python train.py --n_layer=15 --norm_eps=1e-05 --init_std_down=0.00658 --weight_decay=0.13 --decay_shape="sqrt" --train_tokens=315100000
Each number is 128 + 32 x the weight over its row's rms, rounded and kept within 0 to 255. Layers, rows and columns count from 0. The size above them is the row's rms in percent of the matrix's.

# layer 6 MLP down (transposed), 768x192, rms 0.059, rows 35-66, columns 48-95
size [ 85  97 106  91 107 106  92 103  95 103 100  97 115 102  84  90 100 100 110 109 108  98  96 106 100 108  95  89  98  97  93 112]
[[125 168 140 138 110 127 133 123 107 153 161 121 108  96 209  84 140 131 124 109 195 173 128 113 127 160 120 105 209 163 143 136 122 140  71  94  94 114 120  99 157 159 160 103 131 161 184 139]
 [106 124 140 121  39 151 119 186 106  97 122 141 159 132 125 107 182 149 116  96 151 126 142 145 155 115 119  84  96 136 153  94  91 159 166 116 185  82 110 118 140 142 126 182 103 154  91 131]
 [198 170  91 120 129 132 189  89 138 137 126 159  95 175 123 194 126 104  87  80 125 123  85 163  70 139 126 102  34 156 141 125 129 145 162 122 145 182 121 126 146 131 169 125  90 126  72 170]
 [ 88 145  97  87 147  82 146 185  74  92 132  32  96  86  63 102 153 163 133 125  97 126 180 161 156  78 155  81  88  85 125  63 109 161 146 131 100 157 149 122 165 142  97 126 151 121  91 153]
 [140 102 105 147 106 212 127 172 127 182 174 128 128 102  98  99 162 101 131 135  85 118  89 143 124  98 170  71 123 129 140 101 101  88  97 160 162  85 168 110 119 172 132 130 111 138 134 153]
 [173 135 103 166 117 158 126 159  86 174 120 133 162 107 164 185 121 100 118 178 101 136 114 131 159 146 104 104 173 130  95 185  51 120 139  85 105 106 122 120 149 106 177 134 123 118 134 158]
 [105 111 110 115 108 143 138 155 122 128 135  57 151 123 140 117 129 149 117  97 194 134 164 176 138 158 102 120 167 102 109  88 120 143  93 172 121 100 122 153 155  81 102 103 173 137 105  84]
 [129 163 131 153 105 156 130 152 109 126 125 132 103 132  56 104  67 133 200 119 138 177  66 116 123  42  64 163 121 148 110 121 139  98 145 219 125  91 192 195 127 151  82 209 163 115 127  97]
 [120  77  85  89 162 255 125  92 169  59 175 153  98 183 107 116 159 175 110 183 155 113 123 119 156 128 124 139 124 121 145 121 101  82 125 111 132 179 149 186 106 129 132 150  82 108 145 143]
 [205 181 112  95  85 139 152 115 156 124 134 111 185 143  97  82 140 100  95 130 109 107 146 158 100  96 132  88 144 139  97  97 159 193 198 139  99 153 160 122  98 110 134 145 113 116 144 155]
 [108 128 140 120 155 121 133  50 119 165 221 130 142 146 123 142 107 123 118 139  94 143 144 147 127 112 118 126 146  95 106 129 124 131 129 128 118 131 136 106  85  70 118 204 131 150 121 138]
 [107 145  97 152 122 117 171 122 120 151  82 134 137 174  99  90 112 128 162 129 145 101  84  61  79 100 177 167  97 153 136  95 140  86 121  64 132 157 115 124 146 136 122 178 142 123  82 102]
 [123  73 115  98 137 103 126 174 117 176 111 147 139 176 146 145 210 146 169 182  98 136  86 123 143 142 109 113 121 138 157  76 115 187 116 114 140 168 161 139 121  97 200 157 188 106  78 179]
 [109 120 140  86  69  84 129 140 140  95  86 178 142 194 119 130 153 125 126  93 168 191 170 183 158 116 109 112 126 109 138 141 213 119 162 130 148 141  86 179 185 135  91 106 114 100 134 134]
 [113 125  67 109  96 160 144  95  93 102 155 145 134 152 148 146 104  88  88 101  89  99 155 150  87 153 162 106 156 165 100  81 145 160 129  87 158 114 179 138 107 125 141 139 160 112  61 172]
 [128 149 166  95  76 159 155 121 134  93 111 131 149 216 163 100 128  96  99 128  97 153  97 141 167 107 115  88 119 107 136 122 167 111 148  96 126  76 116 122 166 177 159  89 220 102 162 115]
 [161 145 170 141 103 131 112 166 131 128 119  92 110 160 154 115 142 119 142 133 120  89 166 142 101 137 148  83  68 151 153 109 140 130 152 165 114  85 120  79 156 162 104  42 109 133 135 194]
 [148 162 121 117 122  91  91 113 123 115  94 177 121 189 109 152 132  98  95 155 169  83 171 178 141 147 171 144 141 122 148 100 102 112 155 152 131 163 132 125 115 131 111 186 135  76 111  69]
 [143 152  93 119 179  50 171 144 148 119  87 126 122 146  99 148 138 131 142 111 140  68 136 146 109 111 126 145 134 151 152 114 138 178 100 145 148 131 161  93 133 141 159 139 131 140  92  93]
 [154  73 182 118 205 132 122  91 212  97 125  85 184  95  82 141 169 110  87  57 168 155 149 118 110 124 177 153  97 135 104  84 170 105 193  97 132 135 169  99  58 122 135 160 154 150 141 138]
 [188 132 143 157 131 155 142  97 116 110 167 116  96 125 134 173 121 162 104 144 130 155 161 166 162 162  57 133 153 173 164 134 105 107  95 117 154 153  99 116 146  98 134  86 107  87 180 109]
 [ 52  96 120 134 122 138 151  91 127 168 157 122 125 131 178 114  98 144 145 146 136 120 179 163 144 126 165 166 177  97 132 117  99  95 107  82  92  95  80 161 157 118 120 112 128 152 150  89]
 [145 178 110 135 130  68 102 154 142 141 104  79 170 134 125 169 161  87  49 113 133  74 169 115 126 128 142 108  96 141 139 106 175 166 148 115 101 157  93 110 149 142  62  53  86 148 135  96]
 [ 86 129 128 169 132 134 118 153 152 150 132 125 149  45 136 140 104  94 134 124 126  64 131 160  66 177 115 157 154 154 144 119  63 141 129 181 170  78  98 186 153 110 196  97 170  97  70 136]
 [124  95  79  43 145 121  70 102  76 159 131 113 129 168  78 108 126 160 150 141 135 108 147 122 137 140 109 132 156 137 145 144 101  75 148 151 125 140 156 148 119  93 110 132 141 142  77 119]
 [109 141 114 170 199  49 103  98 165 118 103 143  95 100 154 202 138 128 132  78 111 130 184 159 109 147 150  91 126 117  77 131 161 156 127  95 144  91  96 113 125  90 152 124 154 188  99 137]
 [165  99 153 101 191 135 121  99 153 127 105  94 132  84 122 159 153 150  96  95 116 156 108 137 114 145 160 150 119 146 120  93 146 107 182  81 146 137 121 125  58 133 144 170 146 189 132 146]
 [108 134  68 150 127 115 156 125 119 118 130 156  51 148 162 156 103 138 116  69 163 107  96  86  93 119 128 179 130 133 149 138 148 191 134 161 148  95 131 168  96 154 204  90  96 208 155 150]
 [120 187 135 153 116 143 156 140 126 128 140  82 142  84 185 137 126 149 183  90  72  74 104 184 122 159 159 110 140 104 153 123 132  96 134 163 113 115 144 189 101 118  92 121 151 162 156 128]
 [135 124 133  99 171 121 117  86 171 149 113  73 125  81 144 131 184 118  86  35 105 136 174 174  78 132 144 147  41 100 133  99 175 125 128 134 200 148 139 117  91  71 152 121 126 128 167 148]
 [134  84 156 175 150 188 100 144 126 163 146 114 168 152 190 110 139 145 150 135 141 132  92 106 203  64 146 123 170 142 120 167  99  72 165 121 119 127 135 138 127 136 129  89 162  80  56 142]
 [162 135  76 149 136 123 147 109 114 133 134 123 134 157 128 124  75 104 110  75 145  68 115 155  85 150 173  96 107 121 136 102 122  78  99 165 109 122  75 140  98 100 142  78 109  98  96 143]]
# layer 6 MLP up, 768x192, rms 0.0792, rows 36-67, columns 48-95
size [ 97  95 101 104  96  93  96 104 102  96  95 118 104  87  94 111  99  98  76 114  91 104 106 105 108  81  90  98  97  89 108 114]
[[149 132 152 164 195  64  74  35 154 100  88  93 127 110  96 111  99 127 140 137 120 126  88 113 106 146 128 183 109  92 104 158 185 108 127  96 104 183 144 147 117 138 139 113 145 141 144 125]
 [ 90 116 138 148 166 111 100 167 138 147  86 102 178  75 148 100 140 160 157 182 148  99 147 112 177  95 147 159 196  72 126 172 140  91  71 123 119 108 119  88  67  76 102 158 137 120 156 109]
 [184 116 118  51 122 133 104 116 134 136 117 170 172 129 114 139 136 113 128 148 163 128  87  80 128 150 109 232 157 189 155 157 154 117 101 108 107 141 166  78 110 176 171 166 124 191 118 116]
 [135 120 200 138 164  67 121 100 176 134 103 108 118 130 151 140 143 181 126 102 121 139 142  89 129 139 127 192 154 107  74 154 131 153 190 130 135 203 111 140 112 124 155 166 144 140  90 108]
 [ 82 103 118 116 120  90 153 133 182 100 174 115 151 125  66 106 151 118 140  90 171 149 141 125 110 111 173 154  99 163 158  93 180 107 157 159 141 154 154 146  89 125 107 159 153 112 141 100]
 [125 135 161 108 116 137  98  98 130 146  82 169 120 144 138 121 156 108 148 167 113 156  92 103 144  82 200 105 123 129 139 136 163 109 159 119 144 136 144 133 120 139 164 146  75 113 122 107]
 [134 118 111 121 146  61 118  93 166 107 137 130 143 105 194 174 174  99 101 132 116 110 159 116 120 203 216 119 114 110 103 101 163 165 127  74 117 170 120  59 134 115 198  76 148 121 123 143]
 [151 174 231 172 144  13 105 141 123 181  56  94 154 102 111  79 144 119 136  98 136 146 127 164 135 125 169  95 105 121 116 100 155 142 145 121 103 134 106  64 145  74 116 146 182 118 116 126]
 [165  83 190 115 196 154 161 117 118 132 159 163 138 121 117 105 143 125 176 148 130 160  99  96 131 102 169 114  97  98 143 148 159  60  61 111 154  58 114 136  87 106 141 104 160 123 143  89]
 [157 109 159 142 141 117 100 161 123 104  67 149 144 134 165 118 129 139 110  65 118 139 122 115 138 131 153 142 147 137 193 115  94 153 147  99 129 137 189 174 108 165 157  83 169 167 116 113]
 [148 122 103  83 159 132 113 118 145 111 141 114 106  42 117 160  97 144 121 147  92 153 113 108 115 173 136 114 103 115 129 162 190 167 178 165 101 112 142 147  99 110 178  80  99 195 209 142]
 [174 128 113  78 146  88 139 145 177 175 139 101 170 130 167 134 124 109 137 157 195 139  85 113 112  85 137 144 140 149 145 139 128 112 117  65 127 195 173 110 130  92 221 139 144 194 127 152]
 [177 144 153 123 197  79 100  94 132  96 120  76  92  62 114 105 106 111 151 128  98 104 124 101 103 147 162 156 144 143 113 138 143 103 107 131 127  92 167 112  82 139 130 168 123  92 155  95]
 [123 134 210 101 174  83 140 165 181 123 116 164 134  70 100 110 160 178 169 137 151 125  87  92 121  87  97 151  85 111 153 173 148 105 125 143  83 129  76  97 134 137 136 110 155 150 165  64]
 [114 126 142 106 174 150 102 111 137 175 184  86 125   2  91 173 158 114 111 146 124 122 118 129 123 114 169 144 196 127 146 116 128 129  83 158 124 143 167 155 100 114  98 155  61 127 103  92]
 [169 128 128  64  85  60 145  64 116 147  90 102 165  61 140 187 104 145 155  66 157 134  95 101 149 152 161 185 139 149 148 102 155  84 161 129 152 149 100 129  94 154 170 140 188 144 128 124]
 [129  60 174 156 140 204 129 140 114 165 148  54 134  45 107 140 132 181  83 146 114 146  79 127 100 134 127 112 148 115  94 143 152 132  64 121 120 144 112 142 152 133 150 127 153 152 175 185]
 [133  98 156 136 138 149  81 109 136 101 158 114 136 134 128  77 107  77 152 136  90 173 127 111 173 130 160 134 145 109  98 114 152  82 127 115 175  95 108 185  77 124 114 169 107 136 153 124]
 [186  85 154 139 198 145 113 101 184 107 129 100 173 116  97 147 159  77  89  67 190 153 146 116 117 120 173 167  85 165  80  79 167  98 181 109 150 151 175  93  89 119 124 162 152 121 159 132]
 [187  98 170  97 140 124  87 134 172 195 165 119 158  78 115 149 130 140  71 134 173 140 131  89 117  71 152 175 142 100 160 115 143  70 146 122  98 133  58  92 108  71 136 161 180 129 133  86]
 [185 131 156  83 119 155  80 125 112  71  75 116 164  92  84 132 145 117 142 100  90 140  95 122  77 131 101  84  36 131 122 131 169 152 168 198 185 194 171  97 106 107 148 139 136 104 164 176]
 [156 114 118 141 193 132  92 140 150 156 147  31 150 124  84  99 106 119  92 128 148 152 147 148 126 173 161 160 145 150  51 100 165  58 138  68 131 141 125 154 146  95 148 122 195  88 181 131]
 [179 158 111 121 128 129 125 157  88  70 120 123 133 129  40 164 123 168 103 123 161 133 120 115 117  97 150 144  68 102 140 138 168 109 138  91 170 142 145  91 110  58 138 177 101 148 121 132]
 [124 144 180 188 140 120 147 118 161  74 125 150 113 120  89 126 106 141 133 147 131 119 115 101  91  95 141 104  79 100  91 115 131 113 117  96 141 126 121  73 154 132 124 147 133 112 203 146]
 [122 156 129 169 172  59 134  84 144 126 105 135 149 122 127 161 163 112  80 115 133 127 154 142 178 109 133 104  99 163  97  98 210  78 143 104 110 104 107 106 134 111 170 134 168 158  71 132]
 [180  94 150  94 170 148 128  96 123 144 124  82 125  86 110 195 122 153  85 137 124 144  71 137 101 150 166 180 133 156 123  81 171  96 167  66 136 142 130  94 110 120 137 158 127 176 140 134]
 [172 126 170  85 133 125  69 145 214 154 138 136 206 116 127 117 121 115 144 123 143 154 147 174 152 111 127 134  98 116 121 120 113  52 107  92 101 168 126 120 135 114  24 205 148 108 115 142]
 [131  77 160  95 107 122  93 118 139  95  75 124 134 145  48 139 137 121  68 173 159 124 133  98 102 122 140 118  71 145 113  69 152 123 139 104 164 178 105  93 109 166 129 156 117 140 100 150]
 [102 124 158 153 176  91 142  52 167 125 130 104 146  65  87 134 140 117  97  93 150 132 131 165 159 112 133 176  70 108  21  86 157  85 153 154 170 154 181 147 110 125 105 129 154 134 134 119]
 [144 158 124 100 111  53 139 121 136  61 128 148 120  99  46 118 140 130  90 146 143 112 137 197  89 167 113 109 132 112 155 118 171 175  63  89 157 140  88  60 147  96 116 169 111 173 224 148]
 [109  89 177 138 170 136  79 167 169 125  76 120 128  54 155 143 155 146  93 115 140 209 122 128 159 147 118 160 180 138 167 165 126  76 116 147 107 120 116 131  88  87 121 105 171  92 152 138]
 [152 120 166  86 157 109 125 129 104 125 154 110 137  92 121 155 151 111 139 131 145 166 127 189 165 132 226 150  71 128  71 159 142  53 155 152 137 162 126 159 129 102  87 168 159 141  76 129]]